From a checkpoint of a small transformer trained on Wikipedia: 16 layers.
Each number is 500 + 25 x the weight over its row's rms, rounded and kept within 0 to 999. Layers, rows and columns count from 0. Numbers have three digits each. The size before them is the row's rms in percent of the matrix's.

# down: layer 4 MLP down (transposed), 1152x192, rms 0.0509, rows 177-305, columns 144-191
# up: layer 4 MLP up, 1152x192, rms 0.0749, rows 178-305, columns 144-191
down177 130:505543499539488519444492533462471494511504461497474507494492495533542531486494487490464490480489549466514472543440500504531549541508492512568513
up178 014:477518538495507517543515474513490503495484486484500505533518518502489510494531552493497530542522473497473483544504541504490510481470524472467498
down178 005:456531493499471501497504534525516527505523520551497524510496516535497487436481549508472517506459533464496530496488507510500483506509522482562521
up179 025:483523526494530484507478491519543491488492502524500517479523503514461518511470520513556521513509498509482489478513494540541510516504515514470498
down179 012:490508509506556524513516513549543483507508494465515505545481532486545487467534481501498455477510539515486538538520500492479533536522511524470521
up180 107:514476487474486505494482482482490504482448506523483464478494510485465511526557490506493492483508533511504529469470509514505555547495507487503478
down180 109:518536519503521507462506485494506492506497528488482542502471527582526498490514509504484491479512522478551468466492526453499505479517512491501504
up181 129:513513473508502511503506507433488504482468496463467524467519553511499582463489493506488525521477496474505552480480507470520526503505507461470499
down181 162:505547513445494467555463494505514499472490457474503514522505513496496484530506531508523480529505460509478551475488466522458472479503498506520485
up182 130:484501468421503436490461508505512507523512549500480493526508521421502499506518586511473520518513541454495506469461536541487508491515487495509528
down182 119:470571476488526543508564559483473496494494504469497533465499515520476484456478497527507477478463500497483501477510468513481524503507491514465500
up183 150:532512476470470475495531447464498488504516498495465476492501540498483524479501445532493521509488553464484483478466506493513507524482481527491442
down183 170:505515527481528541521494503514508500520542492513490513462450516546500473488504501470512498490492489524493482533458486467495498505462495497535496
up184 143:515507499495444494508535510467530534481504496492474490543475484454501498501526491527510482478502505483525484469482527522498509509466511505484489
down184 178:495503545499501538501490466537460530518498440506558466519508523523486515496549498465563523520519472475471519473510525500509480493491476474468479
up185 147:485474452483488496523489527464512516499460500512506473484466552463463472460528494492488515492479500503515499518439488493510513471459520489486497
down185 158:506463497519514496473482504500520478497542426502495494464496493535520487511491520491529460470495523464500510498482515511506561498488477505547516
up186 129:479489496498511470457487461462496494511492556467463487522459489503463555509500563515511485489513565483499489485469511519525503525479497490521475
down186 103:490523512493529527485489499540508486465506488463456505560523474486513536510491525538488489481472518429520510525539489525485514504535475491502499
up187 015:528529500514487536507511527556504490488494519490498485496507527520530540512509493554520475538490500531469501491491538503521508464488520524476474
down187 006:510535462505488512490500490534560459501521500487454494471462473540540496489548475530489490505539523462499517528500533509511463458510510516480525
up188 118:510473466468459512510447495532501527498495480511525522493519557508523491494497505485525461480544476512474499451491542492516515556439493512535465
down188 124:496541506501541506472547533462481485504491480483533477486538491533508519489507454507492516501498509546501512596488499507477511485539510477495558
up189 017:513496510438480509470504486463515509546473492469492499512521449539457463485523511485499505505489500493498510515511508507473492478496482534523481
down189 007:564478487498511500555504521517453540464511482457492460502536473477488508529521469526524506511522483494553512479477509504468549501519494518518518
up190 062:508445447495515499519495445508506531466483517520509462506483505488520516497491553489514506484509527479477491477512550486508497492523477485486483
down190 061:514548522532527507518506488475482509502527489479515509487505518509503500500492482551518508550516473507496471518505498527488516514513565501508498
up191 098:491489499478470503525561493530502547478476550503505488492481508445457492524532524533543469447513473519521498461493527484499505526466485493516484
down191 072:502507519491481510458492463509484458522495524545517538528482508493542484501448448494507490522501541508488510489487454484475530523479492583499517
up192 026:499515483498514487461530512515466514499510492495518503503528495518499540511478514504543546525456552476491480460504502548516470513475463518444493
down192 011:504501515493547515512496522557522532482515491464497510530496508508491474537534490530508447449512481506497517517534513488486501559527539512453521
up193 104:534504505496491480465534435492526513493451528541473508490527504494452518494512511540516495460527480492500503466463491498503476531493474471532444
down193 098:483511495500434497526480504463452490491518453500547487551525530516536512477494507489496503473493473489516497523489530478494511493508485509496530
up194 022:513503503469496470486445478485507448540462491443485496472548464483525449545538492500506512520495472506538529518463472488492555462519490557489480
down194 008:515523489527494449473573511484473502514562484504497475437557489501484538513504550511525545472513532504486500518504496539499498500488511484476506
up195 125:529507505521467487528484490512515508491467525492455506506521532498515489536517497477510459444489486519454506466465483485512518512446502514479508
down195 097:451500507481468519479532490505521491481485456501532522484483517481522489485497507504541572496518481481482483520526523505503499489551550534500510
up196 128:536442464459480521473547441548539497473471519506500463475522549468497478511513494544522496466501506500498503495483501499509462515474536507488486
down196 107:522501493521563529435455523499502474541538491499465512488464515535489480523540504513532508474525457510461497531489504475501506493521511528507481
up197 017:514519490523499505485492520532506471508501492479475506485501533492504501477546527470509507510519519500477441495486515502474503527488516456478496
down197 006:513513490477544502510491488529490517454513481490498522496486513498519501515512510523494515549493488469490520459498495514442520492499495486440534
up198 133:462507476458485513491495466518493533518534527491464448502520524480449474483471524522528535506486575440509518462472534463490474499539482506530491
down198 152:500516519511524544498504493518500502489527503528452523549512489518484474517490485493474487496510538533488517545523509504482530501548532491505556
up199 028:516491510501467525520505485492478543513492524541480495485520521542466496466443484495519513499467544498449473498500513542480458524482482489455498
down199 013:472469496486522544497483517582491521487480483474496462528475481528548500518559508485521470519520455494500494569500542464513500506531510537511512
up200 122:517501462449495539538494494494502507484511533451471485547507507467466517482531477482525492514521554487496544458480568516510533526443479431512486
down200 131:535477524547480488519494487497513490483479511497478487439463480456490485511478509521505492542471476505517497543512497526477514483529541473507491
up201 136:535467508491448460492539519505525479473496503484540502496467505493525489509418503477504482496502490518488501522519534515508477468512502519499503
down201 131:511500479540480533479430522467471496492509484547490528485476461543506501523521448483483523505547536540463528455500496481496540509487520479557521
up202 154:546536462515475470497504478444493494537535551532504471488457518522491546490520502508457519508490519520471493456502497540518552466463499499454495
down202 154:478496518526501500516527513479494527525482504498505528436474509464489481535497536481555522490507483469507531476527515466537471504512566517501481
up203 144:481468474472433496485558485503508515485486480466531492482480509454486519505472480495499446494436542487498503496473492543519535528479511492492509
down203 165:527488514471505530516486514442525517554502520480543504481515504487520503531486539457503520490529477470498491511517562467527517495495495477472481
up204 154:539430484505464535496532489508545502446436527524539562511505503481520516514509527485513483528485499457445518483507511488493557499500526556488518
down204 162:492474512499478498460450474496492516513454498483574491520493494521521532490523452484499514484559514536521464523476470459515514489463508458527490
up205 113:514429484489487507503523481506509506501480536484474499500538528535500490493516494532522480492522463490504513421454537540505478473465569437527465
down205 098:487453528483521519461487497492476477533503506497471522476515504517535533499538516518451484528500473520490501514477530505501502520517492489486466
up206 134:512464494457499493442458493491535484451454483499498529502526518471473540479517454521483496491540496511503489500480494502530510542460491517498485
down206 114:511517492487517499516491456490490479510510541547456446552492504526505519522483505501559521510469494505501490538499521499493475487526519518523550
up207 126:513488465460475471501477471517500491565557495528463509470485535542490502496442470534514506485502472508493522443527534511493496505468478480508435
down207 120:488515487504504501513516555506516526484502487519532544500511502463499480477522513520528528506480481489471514518491509485508505533519465508502525
up208 018:495477431523434503516500475503512491489506473450490473450472498506485504489526534489457457527505501502482448501466494527484503508502523505546487
down208 006:491512492542479488524486502526505542443516452524529544451541502520458521556465534486455501505533436494519515487514491526475495516473513479499518
up209 123:519465511488508469443543475496521491498454507575497509476532514491460485491468514487526533480533497473506449451445516503519488516549514503481450
down209 113:516496501462519468490496500498476488515504460495539512509537502499496474457498518465522538482527473492526467493524546470501542530481474487501512
up210 138:496557486504492509515490503526511540514521505518532479523495516499473524495487528488488515490479545516492526503494461527495510472487500555479533
down210 138:525494519507515503499425511511492514523451481526519506486550513555509446477479486533498455490516496462491524530495490479500502491553497517458545
up211 121:488461454484464510473516475525520491502473516481449498514514521497521511483492482532547471496526542510480463469494551454504490547476498481525475
down211 081:478517517519469488585516486463483515533518518502512463534497508541526481474482444482486539558516511469506479473485520521495460475518507520502490
up212 153:546509498497453489531473485509539494463497516514516500534479494505502506514485490462511470489490524480432515501490472501487513511473491557472538
down212 188:536477502508506512488472543487509461548539504454482532460526491518536515484502478456513513501484542522508501524512526460537477469503489508518492
up213 019:542487489495458529475490482485449497498521480507492468480528504570477496500523539481505497539513492513489490507505518517523495520507479496531503
down213 007:481460459466452502543464536519514514497483468454532522508440440509511495503515477487498494531499453503543504541501495499463497475471485476502484
up214 176:536511493460490494485514417493496537445500512475482473534492542527492499480514545493479549494505547463537521452426504470492507506457523466511516
down214 208:456505511485498534490496478529486459485495509497427509521522516484475459527483499522537511518506554508480480492472539489467488498516511544576472
up215 017:492557495484518514504488497466500488511486483494556469510543521492475490518452497541472516562495502494502502476489492496500474490521477554491525
down215 007:501535499507468505492459533475541496538510471544502461502486474489485473456464476476487504486506555504479509477516529498487506522523508521493504
up216 095:476514519481513484487527464500534542495550541491517516459535496533495532501473457520524469509516462460504483460460473580519530506507495467544472
down216 075:486481513509512526482486522476471477548488510512508509512546531530536488508511521484508444502521513510526528509520527517484477504520469473468486
up217 140:507477509523478538527477524544525496513468489488515508484521481483530493479479484452495518522487459495473476508511471509502507524495455479526518
down217 161:480485471479514460488452511498475469480480495578495539522527496518504463515485495497487518475482536492556530499495477475543449480488519505472475
up218 157:483486473522434478511536476479494536460471490525524415494482464468501536483525477508469496492491491485506519515506464493490510463471505491493510
down218 203:496491507460484470490482470513532459475480471524561489516477530521487534518468464529515510557505467491506456442503510527509515478483498540502539
up219 014:531444519477523495522497483497531503494515495506537483509492461527469490495507522499524533511491510514498543537492501544502514568459533509458532
down219 005:508442487494479509529507487498509533515533479484528481521501527477512498514514501537526514541497531501466538497508497526532480563562458520539521
up220 016:516478472511499475510503476514537482513496504470519486489506509520507528481507541519460514524514510512477481547469498520490499485448496538480525
down220 006:508479492522444498515497546482482562499528488512513530502518521543473503509472536519529531498515496522544529490518490523495497509491508482512519
up221 020:495546462487565519482513525507498492512504472472486490487551465478475465505500505508531504455484499496497481486489523498451514499499480503466514
down221 008:527522488528516465501523500521476483490517461527465482474488512486492465537487464532496486485544518511486497465435508494458529527478485486483517
up222 134:578523491479435522504456477515534528432528497535521500511461497502481519507503488533475524500498532472487546506467482464498541503495470508477516
down222 143:500480499494519470434523476511530476516475587522482487477515511525467494493467531495491513496497502502469502498496511509513445504532504500499508
up223 026:533485461483505507502534458513514486517500539518498524488500479550511508487491537481519473515480497488497482506494519524514501483487499491498507
down223 014:511503540513531537525513504543436513474494493466517513529500482473519480509533501510506501495536429497547514560469511501503542490530530521499511
up224 017:502488510460521532510517498487516489540491477471499477476529509478495521497522516467491518536504501496490458510535504499504478533455478516464531
down224 006:532503508475560486529501501487476504512482478489470502524499555454465479513536485522527456522502527495469505471481497512439534532498463503532518
up225 018:471525516528549492514486506515555527499512483511490506503522484519518556486485512519533512541522515549475470524515549490501533498498515520483494
down225 006:470543474512521514482508520543556445501490489502481449505470499534534465480522496527512468510485536486453501504494512482499474521517507504457514
up226 110:461516498480541496419476486488483484500561558492447488501473526490470510477493513517560501511460577501473470477464540530540475507540556507534489
down226 091:489518516501468531456499461506477498500465531476449426517516528510495474497520465536489486487505565453485511492476514479474505518552497480523517
up227 135:528506512485481518455453499489508483524519512521496521475453510518502510509505507524493495533449574510464486496514463532506501508508534512490500
down227 150:484525492523461507524491486491476520491489504482480483491508507462549489500527510516525494482501522473475485490502512539505546504480485519552467
up228 124:512473502516460471462511491504504495536522493533482488461542493534494487501487528518482522504491469510459507468518558550499519486490468454542510
down228 136:541529504478505478513500489470492512497481523476571504487465512464490512461481503501494565480505487492516506482459481496546483501444500529548486
up229 145:519447507484501450479480524477492486475478477525507516519517494493507508508526504473448527506493512472463553521456487459483482506532544490496547
down229 138:518476493509486498446432534530498506522424485491542478485502469494498510453485489506530494515500454448567554470487502537520518485430449533548534
up230 019:448470439496493496487535517494480527516524462473540493534515473512487508482562510464486509515531526461477500534517532497487493478500502494515527
down230 008:496502542510498487513481511490438548475481501518487499529486504477503437511467527510502509506491447510549512477452502492466499541500532518517503
up231 023:541475533509499512485524470528463499478549518533478513540484499529478521508479433502519513486463485510521474466502521530503518529502478488507524
down231 009:479476484486444506472501541537524477521463519469518469492456486512519509484512506477507502472510484462492490495486465492490450473480480491517515
up232 113:519469516485510479451498495520483506464459506503453506509457530503513524492529501507522493482464514506448513514468495513501532457562482521497470
down232 113:564507531542490516513508509493484517506491508498516551523549484520485496515481519510511494486514526455475477495520479518486472503466518468535474
up233 148:478510435461469508514496479543508504474505523544544526506547530513465477453493529461503528500491486506486526481500492503500536468536468476505504
down233 135:497531501517482529510483550485546537511510501479529491522513553485536512501549466517475482528467502517470442467504472499491535515483491496497493
up234 122:541500483514541509500466514498505491477473493546449520487474507502467494489462502521522551480492497461482494482479495505521499556440513510510428
down234 106:471500525488477508482480496490478473503513478487503527524502482450524492545515516512475514500502464527481524561511544497443515469527467529533553
up235 018:505496486485509521516557530513444510472507497531513491546519483506497488510499462524484557434471506488450510504486535485520492502463512462472500
down235 006:505483500486478530503479465463438500457489552515466496555462464492504504504476427532502503472511489515504536467464562446528514512487455524506479
up236 151:534459501510478438441528492458519520491478502534485535503549496459527471519533516491482458526500521492450489487518495504519502498516493483513469
down236 168:512472472476551509520460522538537514514507503507466517480508517506517442449489518483528540482522534485475476500470482506492491511518504521532487
up237 125:510511456491472502477447497544540524506523514516492501470526551539496507467511508543490480506483482468475468489460537523493520527486490491476497
down237 130:489517498519518533529468505479484518502493484524448516486514467423508531492492531506554530526518522484458521510526474492490502481530485477520524
up238 021:491544467507525492473516521485496492502500488485484506508516501479533455508487464523498515526489496474485476463484482478481500457495492507504484
down238 008:511528528518521528491489485481458502488498502517496480516499477484502466500486437542473526457493524525542507460483512483448561497480538529455481
up239 126:502472468482492499474503440512500513460465510483488440511457533498467528487513508509493512472474551476505515455461518513513489523504542502504498
down239 121:519480540495522491532510479531512509462526495532469520469498502529559466484496500486480507509490532482463479503510510511493455520479496486549506
up240 103:486512483470515499491492489456505511500477532496498518484461535460492498507516542507503531491480493497486492461505520450562486557471504450504504
down240 093:515487515459506504498496487527473465465468478455483508537535508549482506512509476526506437528535508488528511511518516480479563516470516510524535
up241 020:540509478512525528478452439485516492530506484505501491467500523547438519473481512508548508519486513524520476485523514509497506510517476530501541
down241 008:502492506495526540502483567550546534544530489484527458497487490502516480493533507486529492512491520474503493538554523547473501513555515494488529
up242 021:483486469491504484499535514505463491517482480499497524511482508474508468531514493511501445474519515491503489509497480522481452478514494502456505
down242 008:509469501508522452518506448509462486490494464475438512471513534492482476560514501554509472538548479512498480444418515507483525470497501491510488
up243 017:510501455482479505481469508514549469525479519496458502464484480553503491511491508504474489508538537517501460491496481480504536481507501510507508
down243 006:521502524501504565533512491480541506515504473509547492485490440510497507492522481455502551465505525469491503568535495498457494497484520515459496
up244 018:521481497478509487503486482479502474520498491493486472493514466547468497470461512492505514515452516481526495487506507535509517548493479529469522
down244 006:534480502506539504557492495539505506476516485470512475479518496502515499555517469506528504525485474470527513514498498513464505492523485491466521
up245 147:534519487504488501501477493491489502486515517516472504528519485475499481532494472413466508510514500530488511457464502476516541530498471528474476
down245 149:460510516498542462533505510441511462517472499491488527516540522506493454505550489496496525470520491450500519515465508489501480499488491472446531
up246 022:475501442532477480505512490536528472503501490520496505429505502473508515501529513481484452516543513488499471483449507465489532504522534458489494
down246 008:533546526492540520451486465470490475459474508518503524517479512491512494497484511499481504464494484520509508515506491497515481525498534502466537
up247 014:449509474503499523505481515496556485519491509474501515502535513514492516490580537491514503548512506486455465508502522521508478503509493505502466
down247 006:495527498518547483496483546542482535474516499494526536535478465485510453493544504480483486536515472501513512526534495472443503527502492527459494
up248 138:511474465507510462457470486503504504531521550554514512490494500462492484519516524507463484508507494509461474473493490571496496483478502519509483
down248 113:525535534538481523515540467505500539507517496506486552501491532455504471538536486499521478474492505455534494485516522523491462491504469477501516
up249 016:494524523523514516488455510502552523496489484564493523518488534523458502512496506448519495502540497498493490478542559497506523484535483541512490
down249 006:514519474496471504496483511478515476507498487470496486498456507500506497475514476460491516502489521493518459524518460486496482471530505509521519
up250 124:504517508492514507534492485478484497491433494491443489531467481486489501542532510474466483475502460507501504488488485515521537512503496463510504
down250 112:531459497504512515516483545506506478521563496512478513453520474522495505449490522488487503498513492455506559440522501505522460494490501532525527
up251 150:494491458508468489552482506495511506460470473497499470503526540506533516475484497496477502514484515487511542487509514482497507461528470517498545
down251 146:526534505490506493558491494516483473451498509517468528494496497498497500511515548473500485513492525463498475476516483496530525514449502561481518
up252 090:504495499487496458447435467506503517548499546494484498519507520543506490469489519506494483500504483503507473500436478462533469525456474507511437
down252 080:497506537533487520543556542492473463487489524538553466498459461512510463538543496485508479445523467549502537556508529531497531462528484496508557
up253 130:507492463461496479493468496502539531493511547535465545502532559494451483507481495499495482479470547482469462492443499535567516562488511502502530
down253 139:471499473480472517481516510492460493526524490474490481493492497485506482476464495502485510466544494517485510488483489499484506472495490584498518
up254 019:507525489491560450482462492508524483513518468503494482477497453492498467493508499515515510521469482501530510478478477480512496529517469509459520
down254 007:504510488535518485514474513502530467519534497496530468502487489471523481497508467549547485519496554498500488508504506510483520492502461527503514
up255 018:479480492486494521500511471492479498496462484486485536513491527485526490463556534499481502446484503511472479522511494523508466474480508484535479
down255 007:494496499482497484529499525525461525456501501453488574490535500494501558488507557497511490538553480498506499492523517497490544506482519458531507
up256 018:517506481474492488498509488495530499481525497474476445434536510519500534490410508489469475510479521509509450458504489523481493543453467520447491
down256 007:515519554528566549503511497509506487492476521530525491507492514507499528557513465522489514482498513501490532506515492500443529487498482516462483
up257 128:484455511473520435430485494518507519502514550530495521490513498504493492514510480498515463513473472495464488496494501594515509471532483469496481
down257 136:507467484494502470461481500467492450492496485516438511540504521518498486516486490526524479518499522514530468464504474512487531504514567512507485
up258 019:512541533520488521524518473515552511484499529548498500505477489510487497450465521507520487524483463485504502468533464520514454519469518495488464
down258 007:481488457487509549496455531547545483504485518468536472498506500517532509435515502472500448497549521516504499502522513474479554514506484561476494
up259 107:484501507512492489435502474484510540505471509516487537470489479497529545500479498524518489499511502505476476459495485532520510518509524467498471
down259 082:505502494475458486520516501487532476488489501522538487528489469541477491501471502481476490458513516473544516495491465491471538499458482483472464
up260 117:502521462484487497471515478501494501440457499485478505523487510507496497458521506470487535478460497438524508515469484476497564514509519552472500
down260 112:473524504481506492552523498516520505466503505490512517506481505504486471551483540540485560496479465501446506468497510508496408519506529490495526
up261 144:509501495469505483510539467495488476453532523477490511548474473497513509528483522498512509530477500473507540435507526465505488509527489537481481
down261 141:490470536468509476469508460494528498520525575498499470470472542551494444480487465498491512521489483475500510497481532496519480480505481478537511
up262 119:476481482488462470490465497506521543507460540558515456512526505459484508529502516466493467513494512446450501471460485472492565486495460472508546
down262 124:515519550559534487493529489458480530486476480497489481516494491536500516478472511543520507459530494534512508567473475497474459521499493499534492
up263 018:497525459526503491482550530547518540496538517483519490441505473499549539497506502479483506515498507502466477483486529464495491522481511484488520
down263 007:503526536523556535519512540516515518486445528544492499552476491493514448515481464546477478434503475517522528512475508483464523519503520528497518
up264 020:495524509544478471505473503517486488474516495501512510484468538457527527540504505456502464517523469468539528485487478477524500499540532486539449
down264 007:465478512515524511475474465499529481513501518544507524481519539520492509469472523512482483511472496506515507519526468534543518445527541498464517
up265 136:546490513503506456485469503484531515492466517525528544508501514539502549506492520476480450504439461536500500529521468544533508501449486496475475
down265 160:508531507500477538542514486532472506498518491482437496465518483485457457509449486515514528445477527481507505473519525499490484514513519461498462
up266 094:498532508477487425509503513506500533517489516525504489473512511467504496556490489498491509518456488512460473475478485481499476487501496510497479
down266 069:493498515488533510482502521544489489505488503482510528509521492497525450526531475521488515464493435467566495487532535489511533520502475528527522
up267 017:490501481484491479530477521517498507459503478499510469453538491460508549487470506530512436506519521483509541498485513522526482457474516544472480
down267 006:444508511503482486441499485501547497508533491490500487444515548524475487504486509512478462528540471488502498468507495511516509489490551497498446
up268 140:494502479470518488473502473471515496500472454501469482502452544484549525520543518531481476469509486514507482532484482478490483482488523463503492
down268 141:496490493524499492485503484503531498534519534496507523517526504515501474520483477484536495507532446507512512486529518520442509470468529521525574
up269 117:538479466498486497514518495513503531538486538521487512530496494469499522462479482466553517492500513458488564451507489478514550552493418523482464
down269 107:470506503525488509487488512433552502479527504523581474450477510471540467488510501468510472521491487547517493505522468483510546501525504523512542
up270 021:498509541485494479489490524519501535506518514514512496527490478526532536465530449494507533475480525489507509520503529535523437493484463518475513
down270 008:502485528475482476469501532530498485496479497476495541516471494486538477520546497472505459506509490511503469536482499455528478535509517497529499
up271 147:543533488482499456483477466459492458535516572544475480491476501540477535531487545510465548490489514524466517478511508473519493480512497520491480
down271 190:511529540510493506487507527502485543456464472533513508498501485447498526495526493471564530491495469469476507428490502524532525523516512493475535
up272 109:501473468513500494534487521457507494487476529509490458539483493505477522476463513450522515489457473542541526504479495506525477512478490535479494
down272 094:512511507504495515484533498517485456479496467467490482499512492514506491531497439525523517511511422501531468511519500467502545519476427471529475
up273 120:504512500493502505546477505471503501485486498513479476495498497500511497453482479483504506521511528525512445483473472482541516525437460493478472
down273 098:488476520486500440530512522505507524507452489489514505443457491510505499505481523467489467492473446532535485515531474474526484509482505483498506
up274 102:551458512498498470527457529470515509505455502562516517526517503465492509499516509459472469505508430534502465518505475525524518478473548533479526
down274 116:454521501502487513481522472565442498480544485506495503482523472519499459538479502529490490480504551480503543513484505491484469511501504483498532
up275 018:512488574518484498521451479489538496508499537524518505457477513497478471511525500481516501511518514477531526496477499482525479505527517531494528
down275 006:540502480480529474538500493497486529484518513477505495486495478424499543546522495504523486549463528529499478544518506522557501483557486465521488
up276 107:515463466471504475481485491515511517520531547505541485522522495445480480515521524492511550486530494510488503435502543471514516491435468470498476
down276 087:488489491521464470504508470513502476460493479490480503549487484527489508501494491505445497498502477524498524535478468485520514502469548487492570
up277 137:506478494497472474516519433511496491472513496495494475497491538455527501499497452500505492471521481521482497454506513493503480477442470503496462
down277 153:497496484523492511504495508520445480509507470524466493514492487535466475470482542508498537509515576487482528500486505489497515500512508505562529
up278 017:479528481534515504534469514517495482488491513503519534474536525462542517539513513467501478525503506500514532510517496503490476502500528480460451
down278 006:503531564514560542467500504522490460464518528517488531531495523513527494505523485570485479540481462483502507523498521513511521459514520484485492
up279 020:433514497520506456495512496497545538483505476482508516473571467538448526519510518486510497515499521483492473491517510544465502511494464514482472
down279 007:457504519547546491498499520553512489467495484515527478550495496493516453493501527525493475470504482488531505518495479485442479534532514515471499
up280 119:546521500519470463509473501472524552529485492512508504512532486475515524478499528510484487497502493506487488448504458516495522566502453519507486
down280 130:528512498520465550526513530523483509518480463525531496484518538463506457490553468534558519465520536463488496544491549475508491556492492527507483
up281 132:507516442496440512588524502476508557473470476519527512555521549488527485519490501466496504539507510466498515488462510478493517470459468512471523
down281 139:442525513444525534446477455477519505527485477507496508458484512553494511494475529523551481483510493548509502492552507535518513527469487537538488
up282 129:468471460435523502438501474496511532514507494515510479540513520489473500509483462492541537494531509533528490471503528456504542543488478508485458
down282 096:467516487465524549553504522497520497528533489497500457523477503516463484527485513464535508497504504472510522508556485453478475499510517467490515
up283 018:449468485535464500508460483503510497516475496497521533497505492503435519512510549468486489551529517480487509500483517474506452498529519454530471
down283 008:475512502500528512544475536509509539467491508505494498551519462503507475485476484485474490499485458510532528507529509502516506519551510509536501
up284 130:486441516455498508511518487529528545538463467493527523472491509473530512471483452452502481494494535492502450452519515496506548529475490500504440
down284 118:477494506499498494502456495517499500490501483500511556536522476490496479520464494450432484535512452494457528529511519495495479465515514522517557
up285 154:531484477467490450504513491528533502460490497514472484523550469509518519450468474470478485511525502504536551516472508485499520496496519526505516
down285 165:487476527493547470477502491497510456511514552495527515464486494508489510519500495545530494473445459540547487508510508461498489491517525459488488
up286 021:483463452488527492492491515525525478524511468473464481485515464514531540527526555486518472497515474531501467498496541476526547494531497506512473
down286 010:490533503527544499515508452477464487465478481513466519515505495501505455548488483521508528494482482518507517482463485507470497489489480501433496
up287 019:498475500522530537493496476510489498509525493481463513496504528509519499500508543468492535521510477514462465518497549488502542504487487476532484
down287 006:482534462514487486528535548531416511469525510498501506516509493509499516502474518523523555529505492515528498496476490498502549478461503493499515
up288 144:572489508511513455516501523454512506515468512545540553508526520544505544488491525476520471483482476537460539501480486557528544485463513486500485
down288 154:465522485525475550506528508550480526515515517490467462479520489480466426526480468521499507491496540489509511473526530471477433508498483476514529
up289 137:526456499489465500481495489471532524456476522526541527483480492527551553495485483477522503497500440546489503527499513485510566497472478524432463
down289 141:505510479531540529553519503476472514522503526441474505471500476500464457499516532468502500517525565492495491499495510484519472476493507495520503
up290 019:536481510476461506480484494493474483519466478507485481528504514504504525501467492514501455553508513520519499497489511479509499489491458475514474
down290 006:487473511486444473487528480514500482537485466505493498480508464512497517527506544473512500550472465494523495476504485529508479496481529464536502
up291 132:508463484455514501460451459528501507523483495493499527486501519517547552457505490504500453551479490506476478456508535527516518498508468525500445
down291 127:561483508493445497527483533496480502493468494450484510513517506516505442469515540547496510491530491470504499497472533504516487523533481531526512
up292 109:540500420474454513537521502507539538547505519490497469532494482486507543511482523490531503533497534456487550479489517473484480486504492482502523
down292 074:474497446527486557510496466513475509503501543500454525506513525482525486485481528503526496490506469482509502501474528489488517514510476559521466
up293 135:502500434443483528478478482479497471542492507470477510536470550531522539470469502539517490503471533513488477436473522482530499523467548507474503
down293 136:550507505486491533549545519453498480470499494488463492485548504494544498470506498512490511491523552414498484475435497509482506452520525515499481
up294 017:470531478520519515468488506484528545489540474491506528481469508522477470495459532487508490532482473477488510470487508507484495482498477490519492
down294 006:498529485534472527509493531493496488464476513534506510540461473511522456517467491503496540482482497522506504503488472494470502458478519517476526
up295 132:522492486504490485523439490522509510487482473514524472515517540510497540511463510449471462490467500481500509437516484493511533506486494506468510
down295 117:536531522495474507542556493488510494478476493515498522440501494485526483527478479530494500480502492482527494510473510502508509513504506522530505
up296 021:498506490495475496499452472482495457514475491509492513526492513491495508508504480549482497475487517506547471471483470509500508482555497523516519
down296 008:479485499512481491498489507506554505519535478508524458466536471523485502489498521451503502485511512461498486480556516517476472529501518504508502
up297 013:504487514510515497512464496487435476474530503492503486464542521492487528508493519470518500576486518485488458499458525495445508528495477466474490
down297 004:491527519479519460488472534518498525494556486545510524533483493496517494486501459488521538506460492504504480508534486528525494541520515497500517
up298 016:565505488544518555488494510511423476487533511542496507515491582501469516517491502478537490514483498473505477465516520488525513505550484454520511
down298 006:487503494454506497494496486514516503494509501497481520480461490509486481526505489432494506501500455528505471503515520512555440461496531499484509
up299 120:528479515481490439461490501495536550482471492570494511516508500508516506495482518529490509506467524488486483444480502527489484491493483479506476
down299 142:521470542487455445508501486494553508497476437529538492533492502483510507481493525481494500501484515491501508486537527506489531478512420499499503
up300 132:493542491491486488423483455455484494507470530555504496511472525486519532498448529514513544512481530506463502514488480512530498493536526495506444
down300 117:513499515498467492478491489533511493526478469487513469533503496432490474508472500484533479524503533522478500496510502523526520488494504557478505
up301 125:527430511505463465455486492522537522502487538564522492519506545518480479494533498494511472516471548463460510487418501452495517529475479477500509
down301 131:473541505531491503509534498523485499516498477499518500468472499497525433466471495518529499470527454503547500498535482492480471521500489475524444
up302 026:470507479503495495498474523526511499507510531501519499453545473486500566505501507522519506510497541517502482484519497528531466515480484505489497
down302 010:442492543503552503502506492538531487502463486504477511529467551491532467501545493512513423465537472473478480493494509488456480482509503505495491
up303 019:505480511472504506532488479487490511490494486518499481504479517511476462472491509495484511507508473499504518531521469557496502545471516504510513
down303 007:486467475484444495520483512533528489509513469471513472465529551490500525474492549482502501560516508470468489485507499495492506487483474498510471
up304 019:506500496487502487501482490496532476502468506464482500540494460491501469497569507492487516515497493480501492527509507457496534482498543512510515
down304 007:520544493506494485475511508473464544488558495483528487471559469477449534465504512490510529490492545501482494519525516519484493535496521510490490
up305 146:542467490475505528504519493492508488538489484486508457516529494503477527466486532518498538517524463488487507477488520467498550471516501496481510
down305 156:512500497515520537513481517524489472513540480476576507514450528517482520498504517522478460498500499470477520509495478494500484482514507541479496